config.yaml
num_attention_heads: 8
tie_word_embeddings: true
init_std_qkv: 0.0227
init_std_down: 0.0325
lr_mult_up: 0.975
Each number is 500 + 40 x the weight over its row's rms, rounded and kept within 0 to 999. Layers, rows and columns count from 0. Numbers have three digits each. The size before them is the row's rms in percent of the matrix's.

# q: layer 3 attention query, 512x512, rms 0.0227, rows 50-63, columns 320-383
# k: layer 3 attention key, 512x512, rms 0.0227, rows 50-63, columns 320-383
# v: layer 3 attention value, 512x512, rms 0.0227, rows 0-32, columns 320-383
# o: layer 3 attention output (transposed), 512x512, rms 0.0281, rows 0-31, columns 320-383
q50 073:521539454553508526491466467519522421525483530450519457450473508449539444503448580491509453535528539465472557461498540494517512529502476464454523506491527586472486434442566436502490504521467602
k50 073:547477459496572506473495487445501527416470506484457549483490494535543516528479474559438525484519534491535453482478537532503458527504449568463552546520516533450489503446489431550456466586465539
q51 079:473443482562530514466540468427516564456472497480470467541516498499478511502526546402548546531543506550468479488408516481550528483504493488550503460497539483518519537526524478445601513524563502
k51 085:531465557457487470465481501472458541511497464505485544481513537542543468519504548566579511479524524476477475512419570435486556569525505483516538455429575435470492553546513504534515472477446542
q52 066:559550529474577549499538562485502524588528497434552469526489500504509555478525446459436476459494483494504475471501453619450553473495463555469520514489494515468538513510541522522512519438595470
k52 073:502468458524509499443477556436596531497492514434543516509484526450495512464479521486559527514494506506490433529520535507453565434503486510488520539460530486444513424545452532538510487486495486
q53 067:486488486499582509461551487473537531552453533491550428499457472548488495495609553414539480503549527460462428473501546519518490485487483540501451472510491546559465465514518511501629522526512522
k53 067:455463555439493499503471517441470528592478478513489588519571538487555528479481528520492538537452502453459467578537504467489558452488559448527516513474519449507474476465491460536512479456491539
q54 061:521472521460455492522586460557571479482485529542525559528471483481492546489453565505436589444471528488464485527512477485521492520501545467508421498548479546545572445441525461505516466454496422
k54 063:489388533438530468495461483507468519549521523506481561481484512500470583573571451524427541484532542541411527571474527489468526460526489422547411511507432496501494547530478431500509549506485507
q55 065:489574521463500474548535532509427576468493526519485478555497469505509432439460475500531492555526452479532536478494537471505479559495530440517534502527465516523495501461585441539413515450530492
k55 072:472566429484484513511551510492481548506479576540435453501438488504458493503424503511490539434601401493484501456512545491489417543457579473519483448509426579581477513457559508499461503394495462
q56 067:498536533525530579486453492536435482471381538518458501548565571552534450581420488542480493467564536505440561519506565507534521536489488530546515492558506482512455483498506427551559509512471546
k56 066:467523521510536502515486457529505587476489510578433501511468582512463480488515497458477507492477450496456491448582516500532504524492476418565487536558535468508479421457556488500609601529476519
q57 060:451480525468540451464585439556558514493493495501541484511496468519485548504455580481409524450546468498499480580437495455480460487539447495470502530530567467519457405488538422523480550505487483
k57 065:511517482472544480436499542509487485417523476560488548521520513506511499488501508465493579458605469505490521525455560519498466531535505516515445524523605426496467502518531460500471578471523523
q58 060:434516545462457455493577490519473433527475462486532434480438471435541484441481530562533490488510527457554552505536379426428501530482452547536446596505401531567487491465449465477502566512467487
k58 063:505564540531400532495554507523484449429509568538388508467487427501466503543514483498424515509534482480527495474494468440461474515531507573514487542600455504583567532508543453488456551495456477
q59 071:499541436567533450482422454482459540490521513445531522506488513468475503502487487496509483516473449477495469460412566494521497509507560452507551504535570510512496529502499571485479525508514549
k59 072:537528501455551453514512525471438507515515462459560460547479563403460444452493523529486496506501458477520487514503553518470507533483566446547529451480565466458451508486554582524493544490556527
q60 068:454509483442463546471504538490484533500471551487506533570537428482525511520543495450433509460512551525515527449445599529501506568510526460497510453416474445435448471545507448533499471498498401
k60 070:521517445547514481441515519489516522461460554467505518495523493525510540491468507512562507454546480526472491446474537546491509472481534465456486540501567536454478474477502518521545404496547406
q61 069:389525453493441460477497480527526499476516431506523518588475460499532537530509514517496483485516504478589507464554496535518537458561538378486478418552425530498551467432517507490507486446482511
k61 070:463525485506526480472515444487505529430506482498505495433500415475522492570488451501516477468514479474517477494487445470518485539442550533511479500520474560484558506518518484524533504452448477
q62 070:430531534492480384518563487494462639489537541523538429570499498515496488487457466395473415527457423469595477551530511485509545441466471533516530557542520469507489541465579468521499464365524467
k62 075:523509488558482451459548520444505525477456508491486436500521532546496479503490433414534480494534454485479444476559591446430486581543542519550551449523508504486466507497531496501502517499557484
q63 074:521570432477505539519538461509516567466433512501532446470433517510435633479500540544561497461487555543585481466520513459494420500482466517475549485576540471462525458467408466528448503547535485
k63 072:482507533486459494475505481515524561547508413515465554453481573490473575498485536558511498475502480475552494509535489442515540517454523421469519494580488476546472443475429499528504452485441536
v0 098:424462515484472528513496439498481437519477477542486465515530499561511522516528427476516459507504468547485510483423501506515514521483549450491422476496470444511453507424482392412496490450450554
o0 086:498516500483540485498437543487489561500473543491507532472436482414509426413506584528550490505498526437510483525511443495464475514612432521458552530495573537453547508544543561531512495532520482
v1 102:485524487516574491537536554525530462513459519505518559491458541437429486545445433521544548550569436572596629528465486494556477442519561565511513491488374482500516521530516525540444540436497550
o1 084:465493556569486423471419429469491521424513520491488507475491423493550504502506533498561428529418558475427424478489500489488461544472504412535466487528611498499508473443493575488551435531450488
v2 101:497474464439458427538476470609419538441552463498519435458540462521473547516510481465538471499550549510516499571551456507526549541526475550516461502576493481447455499522532535483575533469462467
o2 089:465475502482597541466494588448562452534474515457543508469476527430543575415534572565470492510459519493518520449524481505444488483498482525491460520460532456488591488480465434534458465489494477
v3 097:458422488534524507501518566419492589440584453541515561485478481575534503556545433435541473524521516499552498549469500498489513489473506498534500449482507527467481478493490445504514549525522507
o3 085:511569509432535497458455496525476472540531577452484467513512486432433526458452527580436534510462449509399493481445462474530481446456528501507517532484506564567481493491500549503535466500512507
v4 098:440507443520538508480489538522492508498529509480609486487528558535492472445509535497533414563538504501521479491509483440509502479517490497553505503473463416499457502551542560515479509515544445
o4 083:515463549532458478524512473490479494451537458469445491477470450529526586555467519487446502506466490472516547479457510562520546477537516507502498593550500558472516525460499457473514523479432584
v5 097:481517392549429501516567405547462466471554581459518510471496492546476498451497522530503549474432518443516515539532603507492519558485469476540497467444522523488493461394522515484485498418493485
o5 087:519459585493525540470439549486493572569415426483453486513522567463487539541477489474455457525556516544439493507476448498446504502432543476493529457487510475517523549533540479544535568550535555
v6 101:474466560555486496549510611443471496490491482483460443465450501474496574476471511560465508471494527494477483528498529456508541483493537524506538567490511515521491474505500463480540489524503473
o6 087:527509468461508538487487412516540562531571494495530507546596498575520474467561435475591500542488473527518556510473453503501428476525488519411528479518462448502508509543479479514498461498498504
v7 097:516513571504498544523543526470440512512489529485498417500467529606496622454482482490467456506480499514540512470541454595421401583486531462476466466594428539412553535477496497391517500445519490
o7 086:496530468549439466456491490520554519462557494503509520487556479420533487530547507478569532525519494491484497539421488474487505424519494507513553531433519518553456418516518537526492511504499507
v8 095:544546466481588471511537492471448529479553511460517514446466543537537537545460512515455513496496452532576519528438549488468478472482532501457458557535532496430501495456475478578451494515492429
o8 086:398471561539476515493488479534543442528491499525480509548536457477436479487520495472518454471498542469520446492519428556537453481529471546561528506501454499603502526525552540441579545468478469
v9 104:495520485554596507536524391424516480493449514488523439473463462525526490535548537514405507483474441478481500414507496571427493601475501505520459431423512533505520451557445622468501462463499463
o9 083:560541470427412525478464503508474472480539455520430553559530509482515409464471504506572571518528507560438572528538527449561449461523447573463505516544569507470449487374537494487570496529503526
v10 099:442528509508542465510540520510441478567534425504467491489566507408528465527531529513526572471529466487457546515513457450433537401536514465457501456445441515435455509458530502519467423456492501
o10 087:479460508449525462505543549524574452480482517472524546475488478549450513497492507443447454497498538533547517504490538576479467576407487516547453530528511414558571506441496493424538495534533471
v11 097:526519540486479513396509406483486552450481491483456422533492465473447533481523536453521567511434517544428478514489513559486573476521497479492563524562522511480473580515494535486497470446448548
o11 085:436520479515479463526488527508517476538491526501480522456510557519547493479477467540584460547519529439566493414503507430485498508517457545542480524462491470550535502478531516446489526503537454
v12 092:522498482472578519511536467511524506481584511460515528466508517497507543493424442534508546538550476448517555497469528532481530488470542509600478517518528438550450501530519526505477509468441486
o12 085:483553483502449540515423526488460465509439507535512462481542487515478429592512538503450499468474473541529459515509478490500474536550449526507517506549502497484532508492509505444510502509512556
v13 097:500516551553528580578478492468500559484517452458470498516436478502435493481455520487488527422506584495498491453484534455497491498580534446491507525548572512587483491502517522454459538554477532
o13 087:536505479432449436485517511503504455537499554530480479541534546468534559532480448545531487531489399523553495559503454499415508481503488491509507481458472466454459562518499468552501474458512479
v14 103:526471529545453520497442515498467484575539466472514539529494574463468546439476555496500437544520459525514463518525527493554451508465607517494444473503531554580477566499492395543556486529567489
o14 087:570526434498559453451539470482500475457505501511517466527467518547497463512480417510543499469535528483538493505468449540432505555539394533521556502451494466451499505526450551522467489467455488
v15 101:621448561498455540516485489564517536477524491442571525478400453587480619491513503519519515499487519486453510558490520506534505415552477521490562555454541521511434532482505469468516540487541493
o15 090:432578413469535503467514495482471526471431539502509495530543501424574527507474525508429499515493512471564501500492476462510442540453489510430482477531491518526478447485470558554526490488407515
v16 101:574447525513511514537424446499496522513501585554490464545452516421595452518477441530452507548591512559463508550558491474481509553507572463564512505418516492465461506496490502548519512540476495
o16 092:398508483507481431456529580503498491531522485543485514456434520639416510499511557428599473441455518482529462478460518473477520511519443516445499503564465493548512493539507471406487451496531517
v17 094:429439477457518432487494513469565482486490466488460562509510492532510544534538405481546588498515556508588510467457506538522477525569479491528423525534541503542521502464509531568498443497448514
o17 082:563519585529542493510534482523485515525438523561551510485524506460510499540505467512397418448498453539394430508527532499468516498472516486473522537493488476447463522492495505435492544535539542
v18 099:482459538471512556541502486526491524491497505481564483497484495550483506518487500489548476468418480486418547381520487467506537502477542475514514500593498553494449453550461456491492492425508438
o18 086:484515487496485405499486483507474479499499517443443502506504450469527505492479593513443567509533540565572442589509491541489450496540481486496487485465494496477513515407530547534539503609472512
v19 101:488514528565528517503521514494546481500515514620472475467494508417458416530524492460515517559533415494561575522496510528518527508548529519544431450562444457505467478550412561502455485507461465
o19 091:486534558479468513517466470532422545525492514426509599547553545542472536475530483539472501467455558511426492481492501477487482495432503447438569517430551530483507536446576477544569528504501504
v20 098:497552534560484476490493496461505542366565466497533530537567490511422549538519431527548549506546441550446522539516499545515435499491422541498533513551530435536533546519530479471496495518472521
o20 090:523481497507510539529485532539468472622428514456477502439438511463469465487475571441506458425462506463534474495437479507460554468481542540494494446502485528501526455502538520516547480458498541
v21 094:520520517456518475482499426539510489598495485494497526514508479432539464567550513493494465498524558495501548451622461398472462504537426533569529468523500497524489525518588514491453489480541565
o21 084:518473513486473552571414559489496519506521531566534508516525552519473531455459454485517528492478452516494497550429534571497524525444529521451493533408473484470538484470488468551479576523479461
v22 100:513465512496516481535483445515567453513524414536604541564454467535428571432484499568489524489456432540457432507500495515470533483521474474471599511504478542505526502496513514500515540408485451
o22 090:474531408522410576509488524478439533451476581503474360452522479459499445472515496493479480504519535545502526503532410466485474498467575575496484546525535519479434473457466451497488470579530491
v23 097:488494504571469496537610497508486504480451460467524415589481510559524521509468511465508561434487484607440521574510411491584523429455570474457465511541481559522526595504528421402491531486460470
o23 088:448441567464499518495429499439469544550564575519471561500542498445422523493557525426471453572556510390522505426558552470405513577500449511529465466437492431550482440551514518571454471495518517
v24 097:506484466540478484449506564560545480501437442467460528502513486486514451463552529516533569566589462477495524413423516466548472551502487493431494510527569521555536436466438520486549474475535548
o24 084:542499533512564493523488411408474537486569557524498525545450532507496538555485457533477459474454507506518500530467505505473488427467534502563497446481409458474459572466572424552418483518514468
v25 100:532530481526513501486487507511463555558560558480474548487493499573498387585546473490458509470560525478496405535482431468566508458502531521477535564519477520498493597499474556601446511482462484
o25 088:493493557475488524525541497488518467470446442488485483467505479465511633480461516524507494521510541544515551456515537517440557524519473497547516462473553461461515495506503458418578498526577505
v26 093:445470509512532514484541482491472483500475517541629488507485503496445563466551583573533463456520507518512575532515498459496492471508528447544439487566524512464458540598495585498508461515464468
o26 087:543480507522476500489436515484554500530505476460468484504541447475526430523498365457479530538501538483445462495527485538568476499521452531479516478410549525544471520465492467502516507521534513
v27 098:580551498535478526529507449492479462519563575471417472509512467452510465440536450467555518481525474487541493538448523503487488487525463476501507546459548455492479450489510479504536542477461483
o27 084:421430506476510503493427536508548522488454491523509453468480538554513520514472504507491532540458483500445472507455492452541489450474518517479483483481504571511513606514547561516482457470506500
v28 099:501528492529534463442477534491503485441530485574499522506487548528512520552476519516496463467472600477494525511417488439484491479502583515509482476586473472577430487495441571518432527470495495
o28 087:495509570476465478586494517497491502503467496394478573457517450496446500499453513410514511550526429510515483438629454463485491490515492522527513500409509577439568527511484502487546474540545554
v29 098:465459491534481546512499503524512548551511546488503465489503514527469535455496568471479580571516484509517468484508537424497535484523435432440486508552532431497484489528485510495494447500503512
o29 089:531507492460483496452510458460435464502469507516491442521564551478510494523468431567530464483535522493559493510459467528537459467480556561513500485459459602512521595582501466481467530451507525
v30 098:505498495563517525506458450532543466570522547455529519467570494589532467466541566521533510534490501530456490599425495585486495487541510522492531504546451438469483437470475394518547522499543467
o30 082:463491556459466453492518567487475534442480467513497501477461523451454537635449520484461507479509506432500494484551528433467498535484470531534557579469533568503521536479553602521446504535426513
v31 098:485450527450533446487495508494442483522557458498501465532503452424531499518441515453408530475499505493470605531543565508536569439439462523542525470506480458504566478560518463553498510477475528
o31 087:531512558513430508524504454512588525519482609451507487441543529550488473553489493529594490497505444479489438445467492503496463511486522448505449511467468554487487475470449541447539471521526508
v32 103:530495504501470564493516460446459486462519525512502458522398476520562458537463534518547480410479502523546483473489469579449458592493514480531518587409411482466535540478494490525536491436612526